{
  "d_mlp": 320,
  "activation": "swiglu",
  "norm_eps": 1e-05,
  "attn_scale": 0.177,
  "parallel_block": false,
  "optimizer": "adam_atan2",
  "warmup_steps": 267,
  "decay_fraction": 0.93,
  "final_lr_fraction": 0.05,
  "batch_tokens": [8192, 16384, 24576],
  "seq_len": 1024,
  "doc_mask": true,
  "train_tokens": 130000000
}
Each number is 128 + 24 x the weight over its row's rms, rounded and kept within 0 to 255. Layers, rows and columns count from 0. Numbers have three digits each. The size before them is the row's rms in percent of the matrix's.

# up: layer 5 MLP up, 320x128, rms 0.0989, rows 86-120, columns 0-127
# down: layer 5 MLP down (transposed), 320x128, rms 0.0975, rows 86-120, columns 0-127
# gate: layer 5 MLP gate, 320x128, rms 0.109, rows 87-121, columns 0-127
up86 097:152108094148164123119095111133127142113104119132121124142121117079168118153147149152111115150151127141147146094151149158081124157126152111137128096141145099147092090097144144130141137117102111112105138115127112125145095183080172135102115123127145137132108110083085133130114108127161143105133141160168084121107143142131177088187109151163138134130160092184160114125161110100107119127121
down86 098:158123123122084169112161152133110095117105070095138130114068109131125168111161099135158137147137158163183147118090135150156148084137127122149129161131124143123093142156113123157124128094151133178155139144115149117138121150127108101115083147153119163138075124125131091121149118100107116160077116105108119105148105138121145140125175136162129110137107119095103130132154135151147101115095
gate87 099:092171115113175102085117156150115178135127092100121119118102093143139167141169134116128136108148113113156105119174148127137130145120157083117164141140086141090123155163130132125066133127134124115176136146117117131132122133142124153171138097116129116099125148140133156169158133113122119132148126130122087133122136090146120128152094079138120077165101104137137127073128165150146128124080
up87 101:132130102147079139164087137118193072120157104124130129112085144082113159140127146144115138136099147120127102151160157135104110135118102154129110135112132127088121055129156151124167167121136088126102097144104117126139111132138160113129136133147114129105133161108119118128099136177134088139143145093163154114169166162103131153104160097150143148128154136148151124153137109107116112089152
down87 097:129147114152156150139136143146152158101135118122089156137099102179129133120123108093134137106096168108171132135143125151088099175111159127155108151112135147109075145122108144106115089147125139141117128099109149140140080144105136135184121141162061143102169162143138138099120115104106200151131134137123140156148117112130131150104133129123100136152102112090131133083126111099148131089114
gate88 097:114122125114122118143146145112160119161115132115126095064142129107117106139144117144114138126148124127130124128118156091102108097132116119141131141132160168116128079140091095096138140126160087114124136188076160187125120121129122150154148132157092117157129110151134130090125153120142178124174142115167084165101115138095113153123129124076129153138119089109149160132173140113154114137182
up88 094:093150131177113156152103154104151118171175119140093114114124129147129154168114147117117110146135152150089161097132134108078087104081125110145100106128125099135152163153142148104098112123160141106128137158128130147115140155120108113130164167152111138149125094133101148113102074117105138136107084137154131137127176130148149137149138086109082090084082129108142131147127106129147132099153
down88 099:089150085114107131136143106150116181124170151135152146112145123147106150102135145164114125160111147143037151113110152130081129139142127080121134102152110133146103146130153178158150092136140128164137136172188143104143143103114129126142105122097156106135137159100140133099128106131113129126104111123122135098151138088139105144091128113142160124137099159136117126115086079115120124113090
gate89 100:148133142165127090135104112155119143112109141134111138111154118157173126140155089155093134129216135114108153149128110080173129150131125163205088121133119093113138117097121128118100090124165109129100130107125123098140100076088158139154115137122119099163117139116143141124163146103131133097136128152117130128129136129122135175121128103123148083123148091082147143137143141126129173129121
up89 105:130124121194101126112103120098120134148114142129138169111138127116080103106115174142130118095154132134126116111159108138095182144137182152119123136122123147103121101113113104058105142112194135136091184161158125126129116144135153112136130153158112171112089138116125096143134121107105107177128147154104150144085122170135120143149137138154093143104096114134132133120120137130115153106092
down89 102:106096122134136106123163126129131127088111140142129163145164139130121129130109099120127142118125121080120084137119174098152147119137098096110097092136063116122108163136164145194137104183103104152156151082150101139103121133094145127110139142127128115102137136120110118146149132098165167140159104121119094145133113163172123121118127143172142079137137154084149118113087125144133126141172
gate90 097:164153167108096155128146105100118122100122115098103091064135110114087121140139126099141169089144141093143118106102137174155147113136130120101141149093173160125109130131106130148103134106104087103164107145138087125145128104146099140150143126127130122124120133153110155141168159113112174168137141144105137117145152087130150099116102157105157131126165104147136119110084135141128157130195
up90 091:146142139135121135133110114175156087165161142143120164104114107119145159122136128112112126106085124154146095103133132124073097068119132143128149127137135140101130186144157095117148088104139121122087098114137129120102117128132133113130135148131104135200123115146118109184149133097139086130136143096160182114160133116052131122145121137144103142119108185138115111133113146129132156128145
down90 093:122152097111107156143143159113174160148119120140071082193134147159137110164142079076130141144129125153153174153133114166124154147165122141126107160126169110160136145124107113153106110116110144170160159123112130141142127147144156121131115163124091101147156119151097109127095078089099140152147088126125136101116121100126117103128101146114106121093138159107119129154108095133109120120126
gate91 101:122125128102101132103120120141124134154140138120080120112132100133099123136138137111078131098139099143154097113133123115151115073126077145156092137098123121179103145135079123134182139140138157099194079143088130128129120110118139163147123178129120113147108139120128140127147117102192161168130133106128146136164134093092122194133133129105166123127121150080123146124142119141141148129127
up91 101:087096179162103104145124143123132099181132102099118111117058114123112149125157129185118150134090098141150117159134095105143109123161099111117149165103132170132106114155118109121133108118095151141188104111118097146162147096167156129133086099067119141145112151110098132139159127156144151140144117138102150137126104115097086107138133150115145162121113127139124110106121142108131127124145
down91 098:118136084167121104121160103120151110115190137126099158142151116128155107177158137154123124121136101098158097116108189116165136138118108108098155145107117116138155140108119115092124110163153123205145151111132047101126135152103146154095113148131122078132138147103094118137106139167113094146152127126133112139161093107142107127123136124119124129138124083128102140157139139152130127126145
gate92 096:099089175104115088113172064099126138156119110130109136090174114154139127121137178117151150103120137138163134087117143135118152122128139145139145166105134164116134178138098114135172146109067105134104123101079141147115117120153119140131107086102122112105112125159132138114182154127108125144162113122141099130132125168133130138193133153088159135112118127097117110116123123133131098127133
up92 102:128100129119097138125093124123140125126101123104115108143107126082131098116131128126103171149132102138145086148114153116129134154181127090165132123167123114128078083142130143128131117105148136124147194124149124115190095108130137199136165136138118142188167142112101131163119107148133103139160166123143104134147157117144096109146106110105149095147153134117153166082148113109132130107146
down92 099:113166135133105108104136088112155164093068128114120092134122161124113098139123158089121146093097157120111128114138163138099126145104100169127133131141108135156107144106142122137159129140094151094133152068075146135147119126141180138130139081129104156121120078139138160150164149121156139136112141096157100118144108156141106170137110181120129130087137150104119134113108162160156138138136
gate93 093:144135139134132108127111111095120113100104146084157129120103123152094129140143159131154119132117136142142106137124108139130175096125120148144161097149112088098124102157133081124137116116186090110139180163124149063137106087154087123149147144124079164078130150137114094142130101095133130129115184114140117155157123160098125135131119120158090104156162095127142130148120135114145136096096
up93 092:138143138105102105174100145123144109147101107122088137084105130072129132135130099146113145179124127108145149128131132156162095171147055135126146137125168129097128122142132146124152130130146157155151098154125114130128151150146122119164167108160138146144089117132122087167151127108129119101157112109125114134118089111099143111156124131091131087166108111171123107113076120068148101108125
down93 094:135130088109091133133101113086118143136083121134185124129169160131151154092146116162128145088141124153190132120146097115128148128137141086132152184120164112108118137129100110150120138111136128143113174157184136144113137083145106141114132118131102121117130113089157138149126153096173110118120148097102144119115133131079064151144131088103112117149122113108116153132161103163104130136131
gate94 096:126120165167141132124157125153147186120124157093149148131131101119074168116124128133099146108125138099138134111092128103136123105134148126168111132105093126115090117156091088117154078132159133133151112125130164143121107095158136109114126144121108125148136099192112148165125101191172152089117136127112105142117091166108091140163117146142109120124103132135124128197123137146130122118102
up94 094:109125187169156095089123107146155103164148146134118156159134124152072153138114154125121117133120125138113114142132137112163148129062134139136150107164154085113147129178103084118139093098172134123122142119092151114123088132123148093130122137120146118110131109081155097086151168142098134157119125109099121135098109142128165177115130170140134168122112126149091127126146103155114126129125
down94 096:085113099105109119134141194146076130160189134091112130140106134133116114074114113112109116094143130128167166153138125122099118134149160076134132164149084122120144124127125109146109122151089162141136090166147131121104135128131118137162161137136124163107146133133121123105093109163145128113120159138110104153122112128160149143121178121153128131167108150175086097086134097131101137133105
gate95 085:078167152094151129134166090162155101145122155194141135134125133098127152141127121106139172171157136128115133112144134101151086102144126100150093123144109124130125109079141127135102089118163100104135161148118113087152146126130094139098130104158123153089132130153103098127153191145118161116131104119123139145167098121097133140121116157147127105152165132120127119074112112162141128165139
up95 093:149181122160138165128145139173195145129146115123126113164119131118089128120108087100139099114124128116134158073175172138104143136126159094106151135095143102076120129124135176123092107119141132115097113093150167137155153135095133157103126085144124142106157111178146123139158114146094124133172104138128100094101102170143124121140140122144140131116107142142115149102124136157123106105112
down95 094:091154141155154113201099096153110099139147133114089127106174167158126110091079123109103111111104115127123140106138146099096147184140148151111130153107142115153126182135085129136146083107116154146139138114134096131111163104075154141142131108121193120117132122097144104118146119098147122125122122154104093130150115121146130130119117112149151125133150132133112131145142174117065124139121
gate96 101:165115139121118091117118106104166126127124139133115134163144114146096112146146123092117152109112128105143114111090154153118098140124096112145149140145146118142063122075123126132153121114211113112129117098111153156114107147130107159138162105148145152142103134189095138143136175125138137141178155117190107114139089119128132157153122072146102132151169142110155139130144100102119127138126
up96 100:136119090123130143156151126146110138139147135108142107110138129161149149123133135123182091104165163065096097116133153146134135121123120132088114141126116100116124096137162084152161159120105105110127146106112119164125142136160101153146138133128148168148136148149120149129150074159102123080162112093139163127122152107136130146140093124092168151145099094149168134050129148146126120165142
down96 102:121130099127111124121085128094152131150162147120153097123096204154135133117116167123165105165100164138089163095125147117122139124131112111047121174086138145128146134115122070133154124145164118099101122112114143170130134124133157167133153163109169136121135143093094121103126114125115128100135112107119170137144112126142121133098157128134161127109109131147157107122129152137092140104089
gate97 087:117126123112089154120119110135080155140072155133129156132109093147098116133172133172150110097136154106140093143117116147151094106141147160139114110152146090155131139149145118121158138103128120134130164153093138107069082076148111188130155160125097102117128135109110160125144151142142134147083151130111128164136158135126121170115111121129114126138182115085086167126130118100134122108129
up97 089:136138124177157102183118104124115108069148133174123134144143141156126106135137166149100117114133152141099150120089109141110123147139185115125109125117144141099127153125105125105111060151113125117121130095130169171142138131124137134124083160097122103114170112099133130110109137136193189129115148104107157097148122096122150126151097144131143109123078133129108148168150158109127134150133
down97 093:064126113156166118132121108163139120147136139125157119110136123118133104126120128119153186151113129138176158138134125127112138106141126110168120140141099138186154106111136113109114122173106098124140142097147123108130157161119102098087149081109147100133122127115115130121115166099102085099152113107122141140108134129185173048133119115111148135157159134153152150150086101118144102157110
gate98 092:139095154165123154127118101143122142159078151128112128147157119118103122136133068147133113129121198067137095126151125135137103135146101142134134150147107086127122104187107107110117092149159124100133115125130128138064170124153157111127119130143123104113124134131137097126104146118100105114087097117116136143161105175135134176143109137139108104189154140115158141121133125115147165087134
up98 092:085141127084166128139144106130144114108130105138147145076119119131117137141147173110137147149070104124091146153142136132101114109164154142146130088127094156076123126123115116101116136154100155135134135092134117132128126125109110095126102152134127170140138152160141151089114141172112091111157106103160142159097121103082105146101146131154111158120146111137172135149141155155172063112156
down98 094:111063071141140104106086130130106148127116134111168145138131100147155136135171078147096128135139148139149168112109117125138143144146104092106142116160122132133163063155087134107136084135126177130159175125147130156094143146157115158159152148141118145109102135105118143114131116131078150140118106135105102167131108150091131148097133099113121093159156150140143131154117109151157117131114
gate99 108:157091101132124149116119136117123138132100120092154140129118102099118123130163162137125146122107109178139106146155082144120163130121159112137134123099133145134109161069144103107117120109107129108142108119083151145152157139148121100114120111147098090124135104213146129123106166153100130140163086095175132157090132115150073149123125121123146103101156096113158112155141116106138115091164
up99 104:100130139079179122124141064163133124104155123145122135140119124102099143142151138097153117116138103145101162087132119114071119148133094116131112121164136150169141103179102166121122126086128106109160120107113156136154142092124111142157133097133134110116091119140195104118141148166143134119119097087125132116144154134157125156174151153109167103113123141097163126125094095130126115148115
down99 106:109121138108152125097146138141156178148119134120175091141141149134111138086117107135104102154144132154100134135085098160120096127112116097126114089164136137110149166149156134163157128069095134184110161107141133125162130132109119094134135164141101101156128122155117129122115131155193079114124134114153147111107111132190078109124110134111123099123134136141138132122125155151106081131096
gate100 096:140148117119153113115136102124117139158131156145155122160137127167068106096132140139095135166163121112134134133090115118154178115143163098182094149152093133107155097120089118106096095145137105131119129106142152104122151125129127107158102145127138101108117103092142112137167157145144094113130110116063137146152096143151120156125103095166142121086138110082140158167154115152142152105159
up100 095:116129127104155112115177153126112084105170125157118116094129120117148108142133113123152130140107144112126146095076135176131107113129110171153125123129176164137124103163105131112114108143115150135106091142144108140126134138118093104131113087148108109117110125176168090121116141148145133158142128129170126152098080080095120192088161132091126178089111138121123104116148112153143110160127
down100 099:116120083109124146133142135140135110161103124148108127114174189131148137037161119102129139101111160098129094160108127106114122120129108071163121124148126120101145134147114141101119142150170136178159136118129134117108126099143139119149143125170115150105117140102155157105151144141137129145119146146106133135127130128084106169100102105102096123121148130123171108093122149083110164186124
gate101 113:114156112137077128080108140082150123162117091118108170121157117154132098184171108136059146125117142125113051122145113113138153132149103117145140124113103132088140129145117127158175105131125157100132137113131141143098117142137140120160159115142091146148112133137125152148155099135136115116152086147150171120128146153151132139127103091131123077145150080099112123132116115145135163137153
up101 104:099116158109111120154141087099085140095121119136120118125156126085124144109089178166075139155117152134130130141094167164146142100156129107128125159140102132135113192104148090118146116122178120138138150134126146133125166113151164117147106157168132152134158149114107127112140106150119171127109117093160142121160103103120114094173149144124106099095152137115108164133138119123126175085130
down101 106:144112153145123110149094104114118149126124104122170126141145168120147142071125153140130112132106127144079129121140131150114128128127146141116144134135146168117084153132119131121127143135123139193101167113109121117177124110157047086131107171125134096142146106144135079125131140099145099157123132101137109151163122114123090177129108156109161117128126118146187112106113102141073129091143
gate102 105:140116155154085122088159126117132097132131155086121103134115072105134150142178122116078119169112120078185100097126149115158145101134108111150157096121102129135117108153101122128115134098116128132153115110091124103159129109122155104166116150145133108092147158136135124121151151121101125153141111144107110143105100107073127130160127156136118139127170125101125166160184151148143159088128
up102 106:119122160135062139139140126093161089124154109110138080111111122130164145106127107099092104194103125144173138074139132109109138123128102144115131138135153141150097116177131152152145132113135138168142090127143150119174158100138143119157118120114101096121162132123129129116139091110124155157139129139138077101117106104139142120148140099128176130095093161137151145142178112149104094126105
down102 104:162117104150113153151122135102127111126131112147108096163152104119156145095118121149169096160121133163168150134131126123141141132117161132092134107160190132113143148126098150110129155090128121196118134159107092107123172177157114165105111147098125118126137085111111135126119147103099139137129113123109136056113105094099110089131143128105151137139118187103141128150127154133087117134154
gate103 105:138178142117151168104095120107164097110090122126137148128120083122131173133148126152127146144134151111175075123128156121112141101147114094149150169116124189120129138110150128133120134132144141117124150094070134143151093152121134092110158101179113118133105112147171135173157150089102123124125113134144105144110104127119090094088148122117127097121115118124129091158157097103162133128172
up103 106:156157153148165132135073133149127124112157076142110154125108124121143133142113153144129170151102135119113101129120182112163121068153111135137134151174121187122098166111117148141113102102134159095144121093088133100127157144115111146119133164141105129155108136148130159129077128121110155161146069121138151086174128160154104120112107132155121128104118131140115127171136096152119140112114
down103 104:121131153126103147118120126133145101128109118119149116110090172161115126075101134103147103100173106119165102092117114174130172140157193143099098132159091155099151126084156120153163109113091145139155146105103118149154094140121130076172151133133127147135107162110088120128125150124148115139155154122119114132138128137152151167151156089105119097146104124138105139135150110123107104086149
gate104 095:164143121116124148122097116138162143107139152107097128110133111161102107136138135113123145119132096104164099162160156146114140126141122078162109148149148101071150128168126131133089133127115161117145122121105136111092131147187120056122119134154111096131122114149153150125118109135117132103163149082109171138170137111114109121135146157111143081062084112112118097159142136126166135105120
up104 099:136133128107133146112074165166135149136167125102113134139139132142127167121147132089136128113128123121110075107166136129157099132116103137121150103161100154142109116137123165123190148088113189087160154108102146156118110098138128142158064131128082137137125110125167162138103146132136111157166128109114134086161128113161132138119132095131168148120114137071132153103153146138117129160133
down104 102:100138126094123175142086164128086138148120085169171102129169110160094133141086122088120092139162134125160104109120102112157151091130119141166151113080118134164148131152131196110102129139149127158107174145126105135142114105092135135142111101159092135143110140157087134142106098102111092115151127122140138131169156123115136177133128110140115122129123137109111147118163110126161118134127
gate105 099:135185120111147096121175135150130118139134122100068166125130130171113101164139109146130146174138112099112127129137105142139166155138140133159141125120139134134103149108106162113123084168078121089127091114144175133149170146097137134146120095143127128099149124133142097108130105134115122167180106108093156116131125155123150156140110139113175153126130085081096080149110121153132122122103
up105 098:123097173127133139181118117081097138111168128080161101191115130138131098145149121130093112080100156127133127150128149105164111122124134125114117097122098128159115111143164099105128140130122110106114128127145114139088125135098163128142134160136145165116120153117078132129121164144179146156165147178113112130118125100172129139080124118165109081158117126177139125156112114141119151130116
down105 096:135137134127126105155135104109186118115120102135111141138138063164145130093157149144151138099133118166159107150166142114152084181133110147112132132125117136117105138126140079111118111157119134167112137156121146115145113078119092118137104082096149112116191133138162127111145172122145116144125114154127131125134114110154047123145067148143117107110152119110138102103147148107149138130108
gate106 110:126097145128126114162099138114129161091107110146128110157169095139104156120119137106092153166169100097132138119103148127096136119177129132145114157156105114123152119169112119118111100140164073130146126106148115116102137169156123174117092156136148097158098099105079103104118126143171121134159118110106117151156111124136125136148128162135121082100125092091157160111149142136144186109145
up106 109:156146102136078107111165143085179123107094117158133084145140132167094161122115101085153083166126130140147147115151125152112119160136145115138150131139153098089181090111081134148132161140147115146150152146139115157106134104130147141149133115110150131117186132104149161144107108131109112080110131106126120123120119105119116146155088087120066137121105110139174136136108129125117143113146
down106 102:188163128125102124117131136189110097096145107135103134126138084131124121119164122156119154116091114133134111145129116096138155125085113128082149150119133136143154106108149169135157141122138170135122135108124115147114122103141094133128101171124093177088095104154134143164102115137137125084109119140112168134103095085164079124162158136131092158099117114137132162150147131088143159129156
gate107 099:146168134097135106141126109105115153136063100121103149129121117112141166155124112113121152149170166124135154111114139140160125104152188099127144088149135092114153168108123113127096122132115143094120133100110138078134115126127144111123171138150105173105177150162105129129185140127144122112115133110124114139109080073107142097168173147153126080131118117134113126154135141117148157100121
up107 091:131081137150132163159140105096095166102125150148098151134115129144144132126129152113110083122175121156141161140147107133146110117094131104131149115113126126133133102087076109143167102114141079127141147100101145106143152086061146175160079128130137119103123093147117137133134130120151148135115125168160115109150100124143124159106141126111160152110139161118124147071093138174121163112139
down107 094:108111112129143168158139115118109105088081117103071126093115146151132091142168118109110144110107113164112118135117109124142140166133127093146136129142104093133144173158125139132106124163125137139128111099154162147125097110079125140148130104097142132131132103167116119123120142144156167159126178177134122136151137138076149116053166147118135149128153149139130062117092138140116108131142
gate108 109:165122132141106140104106123151129130163085137113114125127119086088129157161171096125146117102108152111162086090178166132117140112127123125103161128108157152089106104135133121163146154149124120078140079112086066122153142103112128128162114143156146162121142169133168159157119138124075114132144157123121096136126136133140098113165138149100113135170155119120110093114124123136155120114150
up108 110:069098124118118163144109140121137136125084173123107151196113161121183136123153074172098136132088135129134149136129152104152128118091117125112148084130106137146088101116133128138123140154154169110166106105107131100157172108149183125142146122125108120120128085137127134146128148161094128118114104128118176133113129091113157138120169152140139138154097135136135121145103134104103087100116
down108 106:131151154155126185101154124132128117172152153142125105178128157167123133122090146167144142133125138140158112160121117120135170101127142148182099078166115133133143137133121166109117078102164150127116086121098143121124138119107158109134105126094116084133171069093112134144127113090105113144092151113125130078135137125144107099110162146115095120145122131101172165104131139130108129130120
gate109 090:151146145147139137115110137118114112071107126143142133149152118105151103133123124157163131130153134112124093131119211136080104119147150120130086121143127081101147110135146130112134148109133139090177125131127118080116128113130094158130120118178135111148150109121092134129121131119138110143143129097095129130131144170124125149187172170142149102146135088144155101136178093066129143088130
up109 091:127118131107102131155112120099153121129142079094110061113131123111114124115120112120150124137123153114143103087154138190105144154118088143100125141075130147093139156119127108130131211132111118143122139131116140134147133117138152119150123164155156121130103143167116151175113156131143121143152138131170090107143133126157117151088149161117153135128094100122121130112086131117103052164135
down109 095:152125119151125111107120134161181146084161165167147125115163157131090159091119134155164145121091108117122109124109108159129100136156126152155112124074153116159139103128133095144146137129132113141060138087127157145104111119122148128159082108108099177156122165081158196126123150119167117134122113129131121129112127141099134114106109130110099129127095127134143083148133148112128143126094
gate110 108:155137194120139123125122104154154133144137122122118127112162084101099152169170154119147119171109127143132100134143139101154173102134121149163124119120130132133146130134127107127122136161082119086132124129147122117093143148095118126122089156137101142106146130138110088147103168133131072141122136152101145135162117130129140112083095184136150114130130115082086085120147069179162137130142
up110 103:133148133104151095136093062103110109154112145163136132085141134120101131131106134090165133101091108126132150158155153157131151128141118140110112144168124109095137123133102123141142138151122107137111117093177109146094136150123142168084118103142196112110114131117133113193132128077102176112111131106136120126103123137114127155141125119102129121134191160130105151082111112174130128120105
down110 104:143112098107154084167099110108161146088105095104145183108144139093165172127133129128124108110115120132114098121120128162151119147099150150111172103135103096157158130149103141137112117133155113109138186203097165144129140126151154147125144117127150065131109130098140105137152140114151115092120113134136122085145118109140129136077141109149126138095137157131097155150149107129096127114110
gate111 099:180116112129146110122103115100137112092089075111149098136134105144116106142143144107083106132114158094147114121137132143108098127094091163146155113140096138111113115131144151135128147148105111109121131126142122162150106142124150141115147124137171108098171168127121120139115112144123159187165131147153118138155148133135175140131091103140153044135121086136150118089126068108126135146163
up111 103:104135138119149161118111118160099119090140152152138155170138149185089145141127119109119129098157107165074133118103092107167118147123129115146122105157115119147101139117111115132131088135166119113100137170145179078121139156108156127131131135140134158108074125132137121146124161130132092121095154095130161140103115095082125117121145132193087132106163148100125130145130136170139164105132
down111 097:111136119122096135124126110129145115140148122114099108149120058102118137171102162097156139140118118137115110128143161135102110112115082127109129163113203093137091137116121121172095141102143173161119091118139108127119131117156120138178138098107142139126085142147125127134133104159133109117151102118131159132144089104159118107171115108133153182149129189120130100139133099118173118158101
gate112 098:107118117129108177136123118070170146133069154109110146153146108076141087129158148111123126142117124090162122100118136149138142092121091120133119138102122146096109147101148090131125105107143116143157151153129156136087108119167123128131177122137114128167136146166148156157128082144168154131153073098135119130174138092079096141115111154157115124135157114129151128145128151098149128133132
up112 102:099174137126147121121185143178087163107155114086118091126202129119102089107121164133130123110154122088108136133161121136139169087128121120152103126178101117114145099108129150131118109111097108128134125112130135155096127147148094134159138080118114133128105153176128142119123122140097133108118120119141171128134118159103170139157118127142116095138124097120159101142085080120140090136135
down112 100:148140166158170108153096060119106139121136165104144083120147130128106110081084083141093126141149100114135154099137116144140141156100145145175118131138132132157162153154096099142128138170074106129116121136153137111108144118122109082120099160159120155151130086163132092156134174106148116121082157169126143105137131121138112116091136128112120152144107134125157130120123158125104111122149
gate113 124:154132124118079140125128121158123110116130130095046131117106100134118155148157093134132171095124149118139092079119141125153093129160114158158142156089131118100130139149105135137116126128139148094098110116106111123157147089155170122133129131154103129150106165120129148112098156180114157125153095159108112128136099147156100190136157177126141146091105111099136116139148106126144125103092
up113 111:114153123122130128180102145162103144079109134098129117135135121144047125126116209118146130073127115133126088117117159117142119138130118119147109112170152112118175149128123112131066167129116141116120133127137095110144100126083140128107139117132104135130071105114156167158141102127133135118156130167102129139115146107180134161136160158129144138103144126115114095141102156157129101139117
down113 109:151165136103112141100099134132149121100117170152117121145189088135129123140119156062114138086121145104135106104134166118149128091171125154172123121123141123094108111127136099181122158125109157106149084127161156127121158139103094134090105112146114110137144124122140128135106097111128147144101132163154154149120108120145122117129115140202139143098123135100086121116107136108190099146118
gate114 098:089100113095133093125164086124181114100084115132165136142105121127111119144125100142109138139181150122164144117114113119167125145179125115175164101106133104117095074114126106078129141106172139125121106137113169136162133136104148129126160105121071126117142076167112076165162132130139142136114093164113119165119124115123135121150124140141132145126143096143098134140135145126124128092135
up114 099:114125140146177164136104152183183082085119147142109144123162119150126141141084133089089131120141100104113108127118168099157120140175122113133142108104135148145156110164110097088137139144139123122094130108143115105145129149135163173113126139098129106161110115143117153116058166124129132126124149183117156136132109091126146103102148153096138109114120153124122150137134154130135158109179
down114 102:031135153135105168097113088132113110124156136134130117138153132147130140136133104077081152123117126113134119104105113137126133106107136126134188096119115149146131116158111177130126159107146152125121127138125143172101109151130116144146117128145121118147103130091094111149080118165159128103134127145145154119150105116133136133103154105145188130166098191148109149133157104110101152109097
gate115 095:174172115146121120103166123097143146127144092140083153113127114140127092128181104117095147111120112092133116108139148131142128102157078103139150152125117133117105155103151146121134104129079133123140100101137162115107118160181176125136143122136135166133148158214146149113162147111124125149154105114150115121146127152141146093108079100120146097131134141077144101121109091125126143136129
up115 102:090124121147119132154153119101104105120090089149130141089131126115097178120106131149155127113138103111145119177122096129134165152162115168158155133081153182131169132121126126111051151141124134130117134167110126110137136101098138116142126115112077148073133107124143138130131149171096120107169140151117116135085153116154112121121136128084117170160149112152117099137138087129126111104120
down115 099:129128156156180159112175104132129110146095123154109132137117123136128111125143157160138117131137079089111083133106164171130177154150128151184154163141162117134122100137120154111133104152068118066169090152103084106121110112123129129162114106105136146137144136114128148109161136113093080133144172121113143152117139124139123145138111114081114088122118107130132129107137095131133105132152
gate116 090:113136157140097052117162101135106136134116124161079131111112138143095155150147110126128158136172143121090138151130150116121167120172150131166094114133141111086118114108141143105112112123160139086134096123122164134144174155146135099155098114106186093128165123131140112113106153108143157083132122116112136109118133138109173179158123140102139118092145116111096117170165148133118137116123
up116 090:126105077099151145118094109137120129124095114140120111117118121152124118117140103128112089167153154132129145116155137170121127171171090135072126146086128100160132124108154136123094141131134106160128127121100105148118132124145137156120188099110150098155117155144129117069113154127097145094129109153136115143082168127111150157130152159150161082164156106120181133128153124112130113182123
down116 093:135124126161092131104150133087128108097141133124137132140132179146136154174126143144151140138155089133165142131142141115102197111116168154128124164119126175142116119127140118125138152121128112115138147080114110132113152174133134107124132118111165144126118131128130070117125130093098172170141115144097115117145122101100132117168114109092135166082116129152063119101154133143081124106072
gate117 095:112113148094132126119098136143119137126116153125080143132131096133109083141133133129090106115122104133152179125097132106118085089129083141148123135142131134157106153159148115154129099124136119104150144144143154104135144090098151188163137152100135119126096171110083094114144121100167141132150161163120093143107114087158114184139115116102166108125156124097128119137179118153152150089152
up117 096:124108118094147151142059105157124146160097143133117139131114121105097151114162142155133099180117175107139134089116124125110128114106125096112126137110128160181127101153134141141104085151122106152121115115125109156107130112129156110124112127137152089169110175126094116160098113145128141104142158157140125121148085107083120097181146126137164142092150139166110160108127128164123168116173
down117 097:113112127154107139142145101141122114161134081159128124151107109124127118149128100111117170112097119093202141123114132123157175102155124121117129177124105158129147142118108131163102132116094157169164116095120107106120125081109122134128125158153115162129142159119148120139082144121127162134123096127106123174131131110080121090120100123139133149167119138114151109103172182130136062108155
gate118 087:151107111175123130106121150117178120097094118100125130091108106162142130117154109105143125123132125088143098125098137135156138103135129121132142129141138156154141138131136120114154161183115109149078093082144147149105114095164135117105133129150103183115127122094155092152108163114129170120110083142144138134146100135115097133104105140115124135130131135106099115183156186086156149118186
up118 094:148091160134106137113092119152135142123101137135117139168142091123153127160099112119113125195171135127149139144141138125143121135125157120143124123134110103166121146127154094147131094096168095098082120181134098167131126155114114175074181099142130119138133130131114145137136165131160121111163140128141110131123091081105108095140109156128103145128122164135106095124150113066140083140115
down118 096:148159167121184110118153110107159156123094151093175093091088101115145156120173132120156110121173113106077126127107111093166111105120149118128114116159110133141096183157160068095120089119134110128119114107126132116141134169140144140144119114109155097136109110138179099107148146112138143131101127115119127139125162125127112158105104132114113089153148148147134141150108150155173117135136
gate119 101:084118135136157104100114121147103145142106131152110144136091112145127143147150137122093164112159102104132119151121135126134122128156126115141130124126153126139153161135071087143166109150091149154091107078127156086170127124112167149136125136157075092098131112126109106155150137118113133097132042087145116127124135180122145107135129105152157106169115147109157100109131133158150136093132
up119 098:121153139138126141115168113130131181139112120096103096148127127118100121126132096141137119116123139124131130123112121148174091130107131176077099153152110141115122098185121164154143132188117155133124133192101126134123153078111126179139163150099135153141104137092151070099127107145155119106135134170096136130128122144154122138105133091112124110155108096105162120090140116153127166098143
down119 103:114126152116092111136159135147177157143137143135119138113107176173106150046135116104095144148136162120133104127074136077100128150113108157147144141106113143129121148097128117120127117114174125110120168140107116134105137142124102120134115150122141154142162120140067141093107132130144077139138109123122135119168115118126106137142105098145142182157150137146122170162127100130063115116108
gate120 107:142134133179108159121136074109125098138091115130125178127135100144116129134210132153106130098128142094127103116126129074147140175090125113130111139129089151132148122151129113104144085134126126123132117087125129155090104141116160079107155179142156151157148137122167131134126136119086124106143124077118115142119119158168131125105112158109131139136156116107119149135169152121140166082139
up120 112:173132150157104085127118132163097157185140162145148128088134135122123124120146121115155129124123117146122122153141139065135121120135192149118148080126153103123109120154145097099123107142128091108092145094104158085144153057150148133128166142126135175139115121098074123127149142125111157133118140139075155135122124144110123154126177112150146134139127148134115082138122141119108154112151
down120 110:105133098091131113117144149110173169179120109132149147135117115122154150153145106122114089107138155122082143138163169129106176087092161135110119105171098163123100139121097139117129142156134128081171107149134131105074140156158125130111111133133102148124128143134086096119137121173145156152130170139135129130171105148105123122139144087144104116113121124104180100095122135079139116120113
gate121 100:143112120131134070108169145156112110145133164098161153184129122121119134119127091113157183152177111131097125134116157165120102125114138097171106155124127101125146105064151082102139137101140137121152125130125173115122109153111057125128155134139121098130112097160135119149138084119137126114129131128143153136156130140148089155159106104120157128128130090093153130160142085138129112134150